Part of a small language model's weights: 11 layers, capped logits.
Each number is 500 + 40 x the weight over its row's rms, rounded and kept within 0 to 999. Layers, rows and columns count from 0. Numbers have three digits each. The size before them is the row's rms in percent of the matrix's.

# layer 8 attention value, 384x256, rms 0.169, rows 208-235, columns 0-255
076:493458514502446518548435562561521480453510519539543514423488471493517506620428544513517511514531522535527480459521429546481542502487529494521522499427462522573490464440528501525456476524574488522495489511524473476469483471458495454434534559527553466453403515481513477468494437507476504545477504459471417509568513477521461434523533478506468479474508551526439518598529458465554539472444499580484526468512471474515519521510531485583435580467556469463523493453538497527495563482510412486466499492468468425480490483489483559451482545461509532543542474489561492464461480455463475476486476492533483455533450477503458540506471475527567556453479474472507538520605491522377468452479483476471460533516498456466421589440541501547466439483456486507466449504495423449448584494531457
080:558517492475493516434515452408533554448471497565458535545611519503526444495509520538506451570517532611447464534484572486472540457463504477541512453508530451509519506483520466524448473501507487483474436480478502498506534558489482481538568502477470523450562513466499455462483529488415483421500446480406500513439558435546506546487500479535460505517484534476492526523468545558534465570525477514494497486454474504471438495531511485468529451484496581432517600500473523438514469471492507527484573519536475468573465564548530544438531538476478514538482518469482492514507511457462493478493520468513545464553500521493438427477490450585457495627524530602494495580523419518445522485515562549534461498532525392474466512542450514481513473477558483525470456525490521452556512530490563
076:559466393503477529479510481456567536542513518523460472490476534553582498511490528438529486476475469428493520476524525509500438572602508526559462490493501430562529529470560488501538484455529517487509466462489506563518475518512434501446482458493411500516586494553369454609509541547496565492507495529452492493527523484466554475431545448569500539524576572488458513479458449496476518491502478520478545464557540519447508546494537535471485605474492479491450546494502521472465466421496491506517548518448510556481521485476497405499464490515503613407515553512528520532503518535516449567504489502540445540566518513471503456512476489527503525575460503531504594468488515476509515407451465483528506476526547526457479469484519536496492509488529579555526523450524523547442534471476535
085:396524552557526513527444482502517517540494527456508523493447510495525452480474462473510496502492493437525482434476486417558417513442409493537451518515443578489556523493463527496461500510509469533522502504567554536462497493390475520524475467517511466583453554478494531436551467509505527559572576489483505473417510469509476466527535495536589405465472522521585548494505528522565442556519518553446513507522528498435561471480457540518529575531503462479483507558537464499459485520450497484485511535540532562487466496488480543489485500512519548549466496528528548481539594496491468492542488559571462438493513524565493538509400517522538513491437530571532491550598574522555519481514580459468500494497440528476511505483434497497488522560419544479534560478511495468524429524521511
080:484471474444485451504436535506473454456489508497514487594441516499526430460522477524496498487480431467471489527523488481514487528546521508483498480552562523482596443512490572439514435512517541526524425445528585461500473515429519405476540483532529526586467439445499491460497532431521493507436500533556525490556534493498421497458518440492532469545507494508542528510554521499479466513531543545533503577477497474416479474505469539563581486468478476460492523555487541407473538507566446521514489406473500545514531462466496535502429494501448512535437512455455477508445504503527538488514524560405471515537442500482446455493497496521552530558443449443526554456508489490557496472525464480428504537524502428467438398454505517463484600477483549433513495500402481510466511495440507
084:579488618494459583503529531614473516527448513573538396446502512487552438551507527498486485463539493523512527435569494487443462515453456498494457506560524531531512507490541549496525486564520473550412446481513472548496425474493453539520522495497501567458516552518444473551524517533531528478498521575504495531473495459492433479527540482542484451534531515514609494530515553506556509585513518488518489526486518563497468503480521479502443556565441508510459549524489471473463467529439466526487506509486530526519460515590516482498523459452444447490489617514469502492516581425405488469530460550489449518460513500511418452524466525420518529524546514518535490485560551568494549478479497526550530489430481474493525482447476504538498468462470476553492539419488565522464476480523428
081:491482453485423455482461456509498568461556530472471492529501465480436583532519550448568474547487526602467518537443472536535538516471507410434488522536413523520534478498532511472453447501528444572514450429462423457490551486489535529552558517554467465479472504535473521511506464452450460504502465500485464557463518467478486482515517413442554561476540581487509549474413450486521499534456469497528489504459460506492474508530514531482476466430498431460499499530482518466450620453543506529499585538464471560465518423444501506427450540434478441525498499520518442497552461499510456504514486582479448502585455468477479534531465566543465495475556447496521546534509457474531468506508541453495552473524501465418468532486494540445525519499528429475462521526446491428528445510529503
082:499475413507487488474526456493463586505435516489540530523483499527527523439470407468497486487560492430572471489508477443462522499504514512548474553463519477460519485510479522504411546497421564453426495491557483562492527494589505461455494486520551468509511450478545421590520482451432437529465482472473485539544489489484455515522469423351477543516451490514501481496448517521476529538553489496492534541535484537498454526505493533477494465579430478473513486538562532426472499452408538567502552451507538462475528472493589442505532508433528444487513508547556545477531478453444465503500547563573476427459507535492565501407509481511511509509509485529516474554504473500544436514508452493517392458475520527474477452498523598428510508484499481441494487520490490474511476525516547
086:496489493489434493460554488474548471524575486465525545490489446574457567475512511516507424524423533520416495432572473531517572434492523497443584507484503486534442502490471516471572574458559478561429535529499452505527536485432516493432491513446461513505517559507503531471534551542491531490560518541549509487516507456553571464465547563491528529511510516505464504432521446417490577502522489451526433517479482473567486460470512489533457510494553556575525499397424478564530481528537453499504454524530552495467469478523452477546566450437487434532500476498544428524465542516454471496446497572496505527523518443540445492565497460469471424554566563453495501486487519464526487501459498517570460496465539444480478549441531521565481501462517472512537559533542547549508546475550521
079:521441419444487415538495459489497456550524463546474528502496493476437421455562527517494540511472505540480521556548430530453451471485440515433531476490522513472468432607502531467584479510509482492525528415554451505579489495556466439480543474546491481504522477539493478500516519484491468425434468518524452482499437549537516479439510514505577586475476468471536505499469575458508575547517493429463493539544481458518439505526512448525494484473466528540437561531469521498472545515459520517457439491562545511523465516513507535485530456514530501504537519459474474528544487480508463496393519472523399498527414527550520532557551498551493430476483481484443485513390584436421437529478484420467529527470508487488473488508527525537554519438478480472437468454496511484498571515453488
080:492554517530425457552460541434511535485510477445469572530515516436466444409486456398490534545467488483457463587500470499455548495491507504493536476550492475583552577487481562527496462530492457503496488454401516494560543561465529479495551482574531479484489522489480497486530467532483540506524569475430506446500551518529436523506463448487574478477404523499471571527405467486483439520525538512553489466497522563477500517560511536474526492424453524474551513511591513494542535437518585483494454496521515541497516413482443464497474495491479498507514491515527479508441576416526502520435525471478441456512501543545471517509455563508550480492453452528466462540476536514573463512512491394489459504524413468492585512498446542450521497505430486473534471464513522472512446543455518
084:522553460481497508493509491497476459445529503471471480516483509523531472486481471525493516575537448469500547535566492452416440511550442523513504508540479566531446438471546485487465402485539483465561552452543538526462528453491498582440506490492452443465488485526458486430500504463504510483463556518517514460475511523452483482559491507428478480532465609558488570570480551510495481497438509529452506475504489506502424568461514518571584601533525505542433533464457499500493541506420534515498562558426410487514530518580494435445496466526515507559431470488491555428515457515484444439499507459497530515470541511494539518572450528566502533419520451523492451508567425496492518558556498506515528590531486450476474418535464545532497535423517506478507491498521530457437517530456514
085:420528500566570456526457476489501476574495450482483503535417458523497527505507528542467606481606495504507513459459454431530555534524528542504517603484507438535513431482481519480494483557494519454520513561398518527484471473498568437509428473513496510436521528457526515518502503504520510550526507509491531524466468551505442486459512474567522538578494435452509464522549510499474465468531487427502544487584466523534481472542535545437474525489501445491495505480491497452440553508503549615426500540463500464484536496521484503612513431473452495557475433503511570515509501528523552501478503549502550533509511510558503554452452478457587434531539475488470522465517557514429565477501511458463456573499441508476518468460515512529526558575490506530448479426515465546528570484475453
081:510493465443482438513536473442455508471492535514571461510530479556470486583550412492543563503447446498548508481539435468506467450556475480540502489520551534530514511503530557530483520425479460439508511490527528512507527409493558535475483406495505466524468504485484492539541502476503552423534469507496552452477451551478540531434468527552531502547488537549466480439473449486600535482526539483512424495494541559494589527487566523537517568566452525526508552462507534517483540422477616583478434560451481490550534516458476452520515468498544516495540496484514459484502522504550530472476585424565507442468498421561499450558450554487476468465468535501483458486565529522502542510460550496552484449522489416514526506522537457463483553502546494547515477438463571462555516534518510
083:520392449466504445483456495519497532530431470523397473586597523437483519510469460477492545558506518490509495470488536477462391523499482484437543585515439526515468496528469539434430499511438496525550467504483475486502471512489513491469544502484549555494512437555449473501465542480533522450471579615506481530542556507475480409513501452530537502444513478534555512479512511509517499496510504610445454509474534492490518495543512473483499452572470495543512513575535532528555482483469526527503532571524507486460527481412520525491489491500435477604453448467512504466503498531490573408528564486469464477488526459454463499506434508555418584509498526494535473496558522491480527450487475517525492473508501497501531473516505477470377609473469519530542523471496498444433452551514477
085:529468492541544482477474476519481475589484477509504452479515441457509501478507468513547509484527491494495510487504519425514477459480540561511472502541491498521479522497482466522509450528525473467530497572538417471470556477498509575435470454533522487495489531466528489460505597546519542570458549547494493571475441591513494498534479575523593486518509522564560537502517441439408501536453518540415504539542452459523529483511511448563483569462476580493499545443470486582453450637563464517443496562485499485466433501529478512498495481505553446520536524543487455478545499483507476475498501449472492519465554545581549525543484561545556557514512498501506467480518547515495561480486506524593469548457439519455484442506498488409487470550508399537487513521568522581414537477485507
075:448501454480494490535402543567523482470508458561539506526473509451517436549545530460472479523507427467502492499448468468470397535453420532546447535548494566521564516459467589536512514552512525545557504513546492504512526532462536465484489484541503435566524520598498494529494472571494448528522503477459450476462488527460456473511467463508490500512524444475497525557550453463462452495446473440476486570505568522448542546572545447496461551537403541538368531520472491500530538524458410600466504464482470473499471420448518451492457500560473502547467512459547531432491529513523498537498496484506561510451485408500451548508538516448514548452483433516513498518507482531534502517520494510549504481490545425481509489494467547501531577495463512491452431518451491478507481571568489
083:459459474511530496521498465487437484482522520473482497471506522546583431486559511573546497483568521491449535495444576507498453571485491557531498530521505555476544474485488500532524464465603482522535506456455461593451463545479421437481513503462484530519449568574471541588468494472496496526580496524475514486417522460474474503430556471497509468525473506431555511487458561528501492524536520501495556507512486574424466452530519478504515556523536510488520453475479516441488461476417396422553477467499431540526520474511465447502452503508499531459519465523513508513381480489534475481473487515459481476472498545428466510495590459445504486496477566602482502466472554548533452574407471455505482488420522505501483573544504499519520558458494533516457555504445558467496448455518517
080:437536527530493516461564478412580539487513479439465460496524496528418452481523520542503459553521444532548543494458573592526513491439500466443466431430533492544495516504481514525518531478455443424453468560491497503530516500546618536453511539417576499480466535504543514445549574476494490484489503458471492458516507489548491519517484488546549464544511535567489472491489537476472467533408530502495464446543580508556548455490441529569517494434511513461477507550431489430509429551495518432545512506499526482490544470528442576531501529487510604494577520569432480501506458486488495505529480530518534492494479531510497510538456514514568508478553508518490562425559546509546553516446568501484529565529461446423523527493498532499518432469543475570522528519518512569506458499535465
087:502536467535483499506444463540471430535452458411533473477527566486581487518497485524541456435547508466470527496494518493504493558472496510510477522451496529546505470419410488509524449421504486474521604515492572541413439579566553517523561499485514554512557529464482430576518475471503493552468480507547464432496530488433519478553489556498540545554472497478467458533516543538497420468485550468436464530516511482550477486490464507492515510435567469568464560511555475529514473513566488461524499471496551507495505527544532534528491444543467510408420498506519519444528466529498525529500510435490530535447411548455557495453519492483597512445491426566491546440518538579501551518502497477521499510521484446528550450569453538442514520456522520464546483521590461502440510476468528
087:549499490495443471562477507517510449515517492526431503568473419468522460505451514513484584422513556488431497524468438588501524488466517546496424596557488455536537486503515454513539459537527516501483484456523483558456475479438432474455459531558511486459474479514440559520522465487515518488470496492577503488448481497557420520485570565498494491472427550486454488598558459533578496509486464534511584549509452494455478539559562533461479529488510513493467514479565414471566497547406511567447520491469532480555501506489478549434492549467449486531459447453494609511562472500490464457512548498494558473464465445518521476516506520485519524498463466533441468449560481506495543446538536468522505498500515465523460497505560481430460462475430408514454469466525428458515507506535543
087:514547480539443470509459514566399508486498477459508516486568470513509452533465469535443557452501549472525474547508534518503464485545548490489529558506490551526468541531562449470528521445517585491501547492474516519502530540474533448503415531472474484498467478566531424488466560541504476429477466463473466460603524503533514495501503440554525452458455497493543469530561442521480411453460478540503444500492516486527528567477442493576540516535488475551472580473539548558506511445505506464465569491544409455528494593541548424569527496572474545459481437501451483431438478507437488553478523499498528472477583510490533481459497465461524516507462545502619506517435552540452532463460509483514435527502528474534538492515493487502462553472487451462493505398468557487434513522478543
083:445436487515512513429474517482507549473530506542454524572521549455522523499413536478482470500540561499488521499506574455527509461573477487476539515549534443499505564436529485504541543481486523482443446514498516424513559462464430509459537529462463450563481477468526485452497518578566561485484489399483470480572500480471445503521509493576508466482452503477509539440520514522529467478496478462470541526498482481516494552559518450548472571573472488463533512528504518531464522524615466461454569496483480458496501469457474508485471475497430512541533470480517486518483530544472541481490467433455549482529572559511487468597458482499460509527568496450521439523480440535472461515488522430504488475521542506479534496537442521550429514540518559477567510505368619500540457606514572
082:471508458510436508551521514471504461565443501503459484484464519456465514449431500502501555563508483527412498496463499543500539481581505442481460468433456527485516492508564525554443447451557462543487545484512545500492471543537515507584513509452474462554467403533442537540568562424503480443474529549498531460541484457530523474507516500513463433536551496436533529502496459481540517513420500543495543476545564453523475457580483532473472432555519458515532533557483574499552464571483412562521500495491454501483491533427462526514459509493501503520538549495470522475510461529480526457508476450522479524438556559539529495427490503600528529447521482542517443564519427574514435472497519545532539524509429522499528454475510495581482480529449445525515468498517453455553476542413593
083:457453497535577443487534469483439532545560491490500458497530540553472448440476461501452567492486499460515528525493469453478453550512491522564488550519463528497526515446508478494519454520569445510520454501530411458477507501500515452569455462506523556486441505458567582442516492576539480512626522507435487564521549467514589489498535493516490490500521516484566494465499452478458469535497486555443555566516518511540526502550472629475523511527499517581404494519552470388502593539498528539442517492529504493506513466436541537492484522458521535539500473547523523479509503447510459526520464467505390526520552456595526503486463543537502482506473553518488549452471528500518545552569477523528504429544473524485543506478440496488497536501397560524476475452571503512492514451532502
077:474472469540515506525466522520494472542470543550616487466526526492542450465492460552499499545463561547511506519455436514521458530544457504471504572480502601511550502555569505462480442525578407461493521513495546451453482476495514505573427456531532526541481498474484532504506564550494492591514559490511451498487457502494570427462470536518539513532513466514538452475539454465471427500400469500493462541445525523480530518542470469552504498552480489563590507498512488505525478528467509580442462481512485576450531515442610550510507514468541476486480561466453488504492485474482530552427503521508438551521517529547424528515519519541594486378511518419467451461556462523515487534502537547453561509523467539448512470551443485488478487548437469482551534456469497497518498528462448
077:512540487474546498534507513610510504425490461532477496469515484478465486554486474450414471507532514549463478519499474488496440511497472548532498480500411510553499540585575447485435520433504441413444491476488492530460488510586463533492514475423532528570513466503464437468524574500481451428480451488562511513476481474446453525511529526532498500486580511450505447417497511422549456522554584518492455540541466540549423488568444461504504492556457512524531518460576454515473493485420483561509484497591575528470501571468498463538467474445460494414466487540573500510527474462537455441484518442534438479495518479529449466509460543457487535557510504397482482482540435512479485460534490435491504469430499417503474507451487471503466503511470478536499452502537484438472512514473504
083:501458504521545377525473535506482470543492491512455627509533561529538519482515484526479478476544501510451536585544514470506463512518490546465487445525558507495559533582513469510457545466511520464446474469492540530462558557485475541453524518492452525498534497475526571545455539470457471526615456505499519489497587571496428545472501540516456500523546434548433420502537549408504479531518519522528533511411608452478502527500518504516453486502565621511495492434485531490491533533474440468522507470460485514526504485549450501563449537547526478502499483524507492536536544519525524559474517468465455489447477427528543482506498509416562549559441492435547465485527560516489512563572494505539487457484478480484497504521462473433553445514486517518573539498532523403509484473487550
# layer 8 attention output (transposed), 384x256, rms 0.0922, rows 208-234, columns 0-255
080:419492524478486422484429516554512479495478532461527459447496562480520501529515426470476487506536526436501521529526425484475488452515503529523505526530508580525449560502477530465540448495396487470449492509511419518560505496499521507456467452539454465457468501485512512550480580513480452493529550477506510518543587499480458494526504525477461535458598533527590519550502549490461482439509470592441516493514516462594461520472472539497546487582474463489495435424524479485576513504556432495525470487427481483518490383487483464519492495532512437482546528505535456474510478388503449524445557519505441512550473603528536493458464519503517546479598447487529570420556488510537489524439538474500564469528495493468500545527478507443494509485469530458527453512489475503610471520503503
081:484474462487471528552523442522481502505478539531454522511522488486484488525510503501562466546474518552489556577501577425511495497460556437498488440488564486443520478490492490534519533563482500467463482551466545508524488443470495590574434463516469422502504449549517491527581503418493466495586373515463485568492507574533559521473486461472424513545504507474506525522483468467502530535456499460532445533525528483398501513540488478472506455430484530430500554537554536540468509484505478488501533525491501503492553496465574444436467525566509539514447511455512422512504559495478487478486430527566529543376491488473545498497472491467531585524446553487520573520494512607475540533452475523494500480474460532503494544550462541473474472476518487497479545555575517559400501502576456
081:478501545464571549510490518478479546471444544516475408511537481469486488500537579428522461468494472547509509483519507483571521492483507481522526505558503553459452460570505545470475445505448422499455430481495615608558532465456537453458464503508568467589482482449409538460615498521518563530429473559531477489497472537519490515503481497485462523545469492464487441553500505460416504509566583418520548439521544506588491568455520479489492464505549500458516604465529468469451509493467545445526507509456458545477492525437467506535443486460543472421482522482497518581492555543546463501528458559522446537509485498478503493480454449480513469518540530471492533480487449493446481460446488502445486557491508581460485448477497523502523495501537565517552473512505560472449501485508478
083:545497538539523498491532490556469507514575526536486451509432526518481453484551535559509519528529539488562504493530427465519524467503544509494526470530479529548483568471484477506521546512439526529499582552507503508554479553523466515425483468406446519496465455547562551459502520424514472511495480484554441424461431488511420504503483516519566484547498520591436525420450506520472514429472481481428518448564481478495500537589545492495496518504483494576491561415412456504482454473498521474461489448482534515450511504498444479516532492512546531472490407575503528489469443514415499582484536510476443474526438473447496518514495533475464576482541502535561508454495464447577433491507466490511532433479522484530434520445584421488474463500587501461570496496513449515528456545473457
085:484468499501514568514561561492433514527493488504506501469507531437544536596468442455552520514512498531495475524550453511466472512505488511432524497479518514557499503426472453531503508514457493524509477458517457462462531474411426495505471486504474545467452482550458464425514568463500488546458537459525554526437557562537441455573478394526546420553522476483537556527447531460518520530468530572540492537481487536488508601451525513565497522504535568527513510511467546492506538482463482494397481572539520474476445525467448525514503467510433522586521433403430540540514501474506609487515465521472474516485485464471482509512538531457400407500532505487561481511545502539548426513422553507529454527494486465538452472447558498506455438555546455460518492471536500490489538522513502
091:596523502496494570557516533492484492431553488532419447577482479610475541450476515501482451490497534485453518579617422556524495465520534544542568522522604483454521474466513511469554425546484552475465484513504454508584502474434506551484514453517465487444491529506492557448444476480459543542490461519458505521547500477467468487483453497438520533512567502488507516543452542482414446500477518419491526448490501519536479520494569431508541490502501541594532459432495431552417419529446556491469490508467503509421567473504479475550489493445547463432458547560488508486526497561488475467478495469552488477466492510464527490470507533498529592461492504520515572527490553492494471478548505474471494452517485498526494474514527535436491525480478449472505578472493521449549488405500501
082:468453537502463561491528464517448482562507517499423491498479480394448508470422470473488483496448520503523433576539489506491518573507517558494497510541406560515527512474512472493484475489430459456510462548509466500502446552528466501581478622503515497460483456402506523497520550447512524457509518459497581545555495519504528525527526508525479552504530534497516571539442507505515553541584472492558545462479460478498469508492520535459488484459505496440511451473476564442527522464542473529523626492453479487544486443500542501490435452493490555512482422455539502506606491360506488567494423567489514441502510486488577530476518478529470486452463485499495558507571491478520506514472527447507532441464491435424507508495445459546570448480513489491493494479508525533516436542554458
081:514469472511466507481566491429507525524523506525442407508576444515477592491466460514497514485455525542496454520564456481470516490471450501521437440434496475509484491517506550561426526416504506443453498480499563513520531473541498551524471464520522540476525514536550543487503492532514463487494483496506437461555519505424572480531586506472489442490453435519460443535563535575571515525519439523494523501522555497463574532548584495553460482418499469520447578427496491457534532466526497541447556505445492481514472508418515457488451463483459446443455533495509480525562483450572554504506551485451527478497489490499545476466468443551486475459447516584497602479448441498543527486485470468569434483525537558516464541544476581505484497507497569444518499523514512490480489533383494
088:515511468496505502421508475510514514411519524440537553544491497475386492471569546448416522531468459544402495499468504504477439571493486492480433454514536518597490462483538478448517505513463437473513465492507511525483438480531515450422491532564487529531442528471513521490552495536544487411578517554473580530485474498438494462536507473528471513483458489448488529485450450484469498480492532465494491494479468479484479497473492586446476467446519512533561525542481495558467499500469494554528460511497500505475444563507546515493532560476550480530517504434476458478464473528479423546484439456545521460562490494563457485474529531440556553541464475494502466495514474435428482524557516507480534532578426472438524417510442560537522486443567601526475478488433602502552565453504523
084:511475526496464564543488581442529530471557450455539603586551463484557568531465468534472489480517512543522464484486500531480407537494439597516538484449520508495544475524516485446472454534458455616553482529461538455467492481451545508446484453501503493472520496491418511471525523494549546488471557520555505526491554490498517514445530409490512568500492501484543463520437499525625487461453436559519570510465456548554486498517511545467497519520454431527414499510481524488532511501517410485501575513585486542536469525475556558467503530520510517571458488481450470492549497512486467466521500494566499518533538475559507464485552494489500499487598488468472486528505492458458512542516542445492517489462511498523502440520520467532555494515436563491428606555518577491478469460563474
085:493464531443416546519555443480517519507460492474519544498408490502443499556497452557505495521500508558550597474585570482547532430453512507470481448551363468497522529489450465560455500493529464493522507461430476524507468548417442520527500594528476528506432546494549404456641478436460491506499500477496430510426477547491511467482509508501496450488500536472496472555503472505545528466470491585459546479557563493529496527537494520486455549480520500439410531494443488447513513511505471548472619516477492569501518522481496486507522458460411452521518481504501498490516495461486567565500467463451534453506494494455506463559515488552532536535513496434476482485524504508536534454496547464413522448434496507529463523466521530502495446504541497519500531526500486446540467450473543
085:463398554577505492573500443544542538490516474465520503508521491516494556521478542548487574501482447553511485501524486500460551458505543589540539505551504466543547461487490503528550562479527479582433550504441445557537486498476576482454481571507484407450450474505495478529544577488481475511428487524548509444422539510459508451507516506477478496549528491570462506533478512480478538477466509479501476497488470489506482471495521461415520577523488473548464552512498500444498484483567443459497487500499473476542425532477462544464426485552507457452490469599520561439519485471433526518477482563507473527409503573497574566539470524504547507462457589456558502507468471541440498401506480465513448518530547402465555532512461496528525517545464444551566475498540511478440522522486491
085:539561483466486487469469464524456502537493468499459544499465481493457500539478479447525478569561482529517443476455495560498500546466438453521546513506503503434516528474508447542430509466527505553496555480460511480454527494474495465508539406495462497482479559535494550567511472456444546477562547503510476485511531553459417542461461537529533452444534522512517450449529516433494436481484487523437487576453533525499468562459481482426483497488495503451487521536483478413476461406511489473447456568497557461542516427522467503537579499562573519492553548455475518470458422497489501500513549546546482548561605523535464492512492506459494417475495442588445517516520440438477438441545542517484503488556502489520477486491498538507476532570483395441581518507552551519593474483512561
083:520436468436501590445534423481564585544487486455569536539499497498463457472545556468484521542505463494524414515565485523495464453496496448487505497503487394515526498516537425433532427560481506520504529441497576577482478544505484486483528496578498458527506464460511451510500531465512492496495413519508427491541490507470450438448502516549485429548456525530447557498534492469498491490530480462496486490537514480467538497454507495483503575484445407480435497497505491452555423505465509496484369469476538521546465534561549475539553490490483446422432509479493567466464507534526483531575503520476598440474423527570506531532489496508539538566539536519488559504466484472504523436572489529476439483502499452461453514506449530488478511564531594557492486494524525526457470503518482
084:516453466485535569480559439549488494515427502549396454538512539531508586454467491453459510496484476546510494458440425522518452463460484475465516506433514527460572574476511475453488433519480545552533607478555440512555589492501456459513561588484499488449463505455471507495524508517508524539412449496524514465467466472511479548504549497518502511529466413495530537529509462469489409528479588479556500573541493482507509459528543505529482504523508544603461531471408520466484481459509547509463593489500486516473430502491547484537470480528504502435468492508493526584526554447469520575536476508507518417426494544465565479463533496525492465438516440515525473467455591466547492446485451522494474498482459458493492509510546520472527508489455463478450533535455460487445494543574487
089:454458486543486541507440483521571550439493420463486482580508512460473524415524463522454490420388447544516449475519534487533609442518531442496471454465473550540531526540463506509569536524485460483454577520480479536486529512507545474452447455434431548497537557486475527515488479507493558588504491554574526482520424506533492454542432468535482508503469470526494480472474498501512448417456568499505533553492530509500525527553499542531541492437459400523519509558472520487478478505487460462459529558506546473476536492534491511484561511502533486467521436548526510462453500499491470521509406533481442445522522506517506494406472500433513564493409506540456411440495443484518452503541408540506499445469424464506517480429485516544487522450430490510526483504532458509516509451529531
076:462514549539568464531470548560498501543509455501491541548548588527493541463492469517477519474465480443493513511498481574552494528493503523515527558497464520507527525529539498520510491513495450549524416406505441463573521559494467461515468556503511413476443556514553425480546459410494494509460553516538486436489589530496483468497506558528517505593527466467501507487455479443539496474543545501526530468516511492536533481444589443516522536542450496456412536449472516508457520479510479467390517515420510495539474508459517509502499523534479433477489455455548443574493463521526480530520485511502503402554471432422453485501473489474504481421564518547469495544515545406619451565468444459504495466473537472548491500448461445541501520501513476462453516523552515525534535469498584
083:510460577544533564425545489495559542415532444436461472427491517469535527548476524426538492558510473469463469419518449509533472529477562494553545539616486467551468455515528550504483514544500545506507488567441480451457457445504479496476494476524498480542480455544564441471482457447527496513552471495549455566473487499481436519504473428393563618568484499430471452489452519492497545527551524501469453411522460473504511507471467492430479458549515559509513542556490538525479466511496525538543496545477493585519513531453509533488509495514501502461536445462507526574556444536470482445514540473527459566543453438396520519553545540531522504484562481560573513520529493490531452521448546515518435443497521520506520531477503464474437528498541473496469514500521502501443448492496506
082:436539495535496488483524478465519510544497472520533574548461534543501445513563441487485459565485479543507498474538549445521550532506515527465449545478512537503471534563462512486506564518510510498461526545513539527433482514528543578507494525477514495442486474425515488520530515518553416540591454473525517520514473427438441513523471533488521434579564542521571479501585510491377558492510510481441539550502471556464518521488433518558501519496466456524500468543569518468502495498478467432577487501479507507480569515553526525459486473494549491549502442493483456441485418504495536514519416403478525432529516409514502439528489532551559526499514500523482535435573536544434473463505486501501521533509488527472462473476506497403500395473452476504570438508497435534416450454538471
086:492473514523463447503430513480572508522456449489494516533520488424575474512468509557480521463515461532523435479523439531504572485465513510570521485510496481469411524520456571566519518508508529547532478399496453475516515516466525467535518506490432439504439527524546551508574390518435558582566504454485507494471476545475559499623513516500462522492400518511464506568535530516490434476521484453522524517463482474553472566441475472444528480494531581563519492521457500473478523557502532413473504533488473520482507564534482553495462526554499500487464528552535563494480456509491501466489486467452475515534541466433498421504533510488490437482502539523505488483524486558482523396555476469545517493480470577629466499493506492574460489517534516481470425480450483433442537449529532
086:542440499533521482543457493565582539567498516414516537486517472477444498484445528490596453500556491481467499536521493578420506466520532451444580498465557526464482501503530513607525529579417505465533507419484461484507446494470484464561507513526548511497464531547417503514480422515454489495482561526502502481466486535461409468432551497544434483422510531533507496534471583547422464475510514463550538532490491522509539453549508542471429530467501448456466447462528480500516518537502420545536510560545518518474520433440480521456512485541492476447541512523526494478500456534442459523428541537534520510494413528460533587524478470455505499495494519533561538497577493493496530496491520470492479449472526533619528461481499539511493555535522474426494578568497448460512510505492515
088:483456554455475483539526535546511537465430473552489483431570471441563475565484399441509493546468477459475485448488431468502425416471602487516613498514458510529480506514480523465464549494539505530529492440491478427550546430476517492500551501555504448467532486522492494489525494525505471427455467523558472373434483548508538507494487496564488458456548436423523496505514428502446509499470449493449555491551524518518524486516535502559563463539554474462480558536520624543480499497505544472478481526446541554513476573564514464497465504456484489510502521512463512510473532459490532498492498569510527540476484497512559549481530463560569440532513517527513489525475490413505498555529476504433517534522570543502589476476462517529463498552495557589531558484477562496471488485502495
085:447491567421532513506524451540416501458434460518482496498485529554492511530573507509514519483538484558533580473430491480574436543560578493529565455465493598443573440526453459516496518474503441479461522392479463525486573423520557475476476506531482538548434466467517480504542561490533493528545492508532535480461474459471509457496461506526435546471494420418469563531501505488500516463487490512464469528571509524494487484507481409512480519482475524487572483529514537590485474444436523487507508436437532516453502562534547462476543487509528540530470493539454512470460510446489584521575480549496423504509479481499528513490473492470485542464483544492484474554494536476607516533456469479440473462535462442435538552512476498529496397513487552517592524453480519484545465549519489
083:401529481519571492496505548543453402503523543554522562506529451537510535465487508482490530523522498553486451484523441486602532484465444420476504537524473530499521566478475486558490492490480458469480505481507510495494493494527577550549516452505401463422475432465429489477468466476455555468478486480504423516451517485544494536414482576479513530482575533513577529529549472495420613458496528518519523530484385477507498493529548501481442562523539517506544448467450555580496507499517465548472521500524516466486469567466520464433537540517461491515534475553455455516513494495567501480490549518456475560436555531497542485541559510612488484495518532539484433519494482534490497493521459498537424507425477482488481468495413512504554518489459452515463520554477424491531429506501562
085:466492582444608531531515456517531509483488460530471548529454479460480544492477480504521458488482540490565442470456444535545507425543536487478482440508560486509417509459510435514495521510563521464493537493480469530489433584542471448520516554455550483506463521505474527483578532374589587527591512462525464454533475497523428574518512516552560469543502536490461510462515509526475496500499538474484483477511495518534513482554483554582458574466504402564478608495514432486477468436489492482522587483498475515543434445511482545477563473462478495466523503553443475449440481495509500502482500532490474552544533511507550507464485480475432509437558519453479498481466466445480582480511494482481526459464448581436490480538511435473417483506579480493477525513545477522485485511464538
079:538497526484564482505458518507436506535586483516544572470532493457521550587519544504416492489459512402516443510539448573529501504464500457500518529534512477510522541542551437521446450502500498513468467529535494538559475542478534468498485414529427494475465545447489509461471519466563555519532503504499453486484588555477495448529457570538599443481490530544518483505505418510494478488544504492490452543474467428542525499550511559522524534501436417512531489483490502549458519542463497516477472447520563470557510511540498455498556436543490497552466479485453533459431440510484525536470503510431534545419500487474520501516575547542450471495529510485535417458447480476477488526550470513493472437403405429495482501417524437423519487458517438438499543489503548439474547541490465
078:573424503448522558533525526539461485486501519522463460541445508541454520458501478502531510435505560548492525505478506487541477462441444480505534522523491483484473457555459479487526544531467554483437444478457490482496522598451484560468504457514535485480564496514504483524458486481556537527496428503468552531478518467509534464509558483550486515508502502469465476514491505509441416495518490550521553508456512476590489432514524472518538480526455515459473471470476394607549474518487558574494561532565526483442474507539524574490534457467444503469487622459567426476533426498519469497450445483543488549418528531471558530526502572567454570520487469496497521543491494432438476489540470485513487447473518460465489496391444517597516446496472509462426519496502494434555464501453419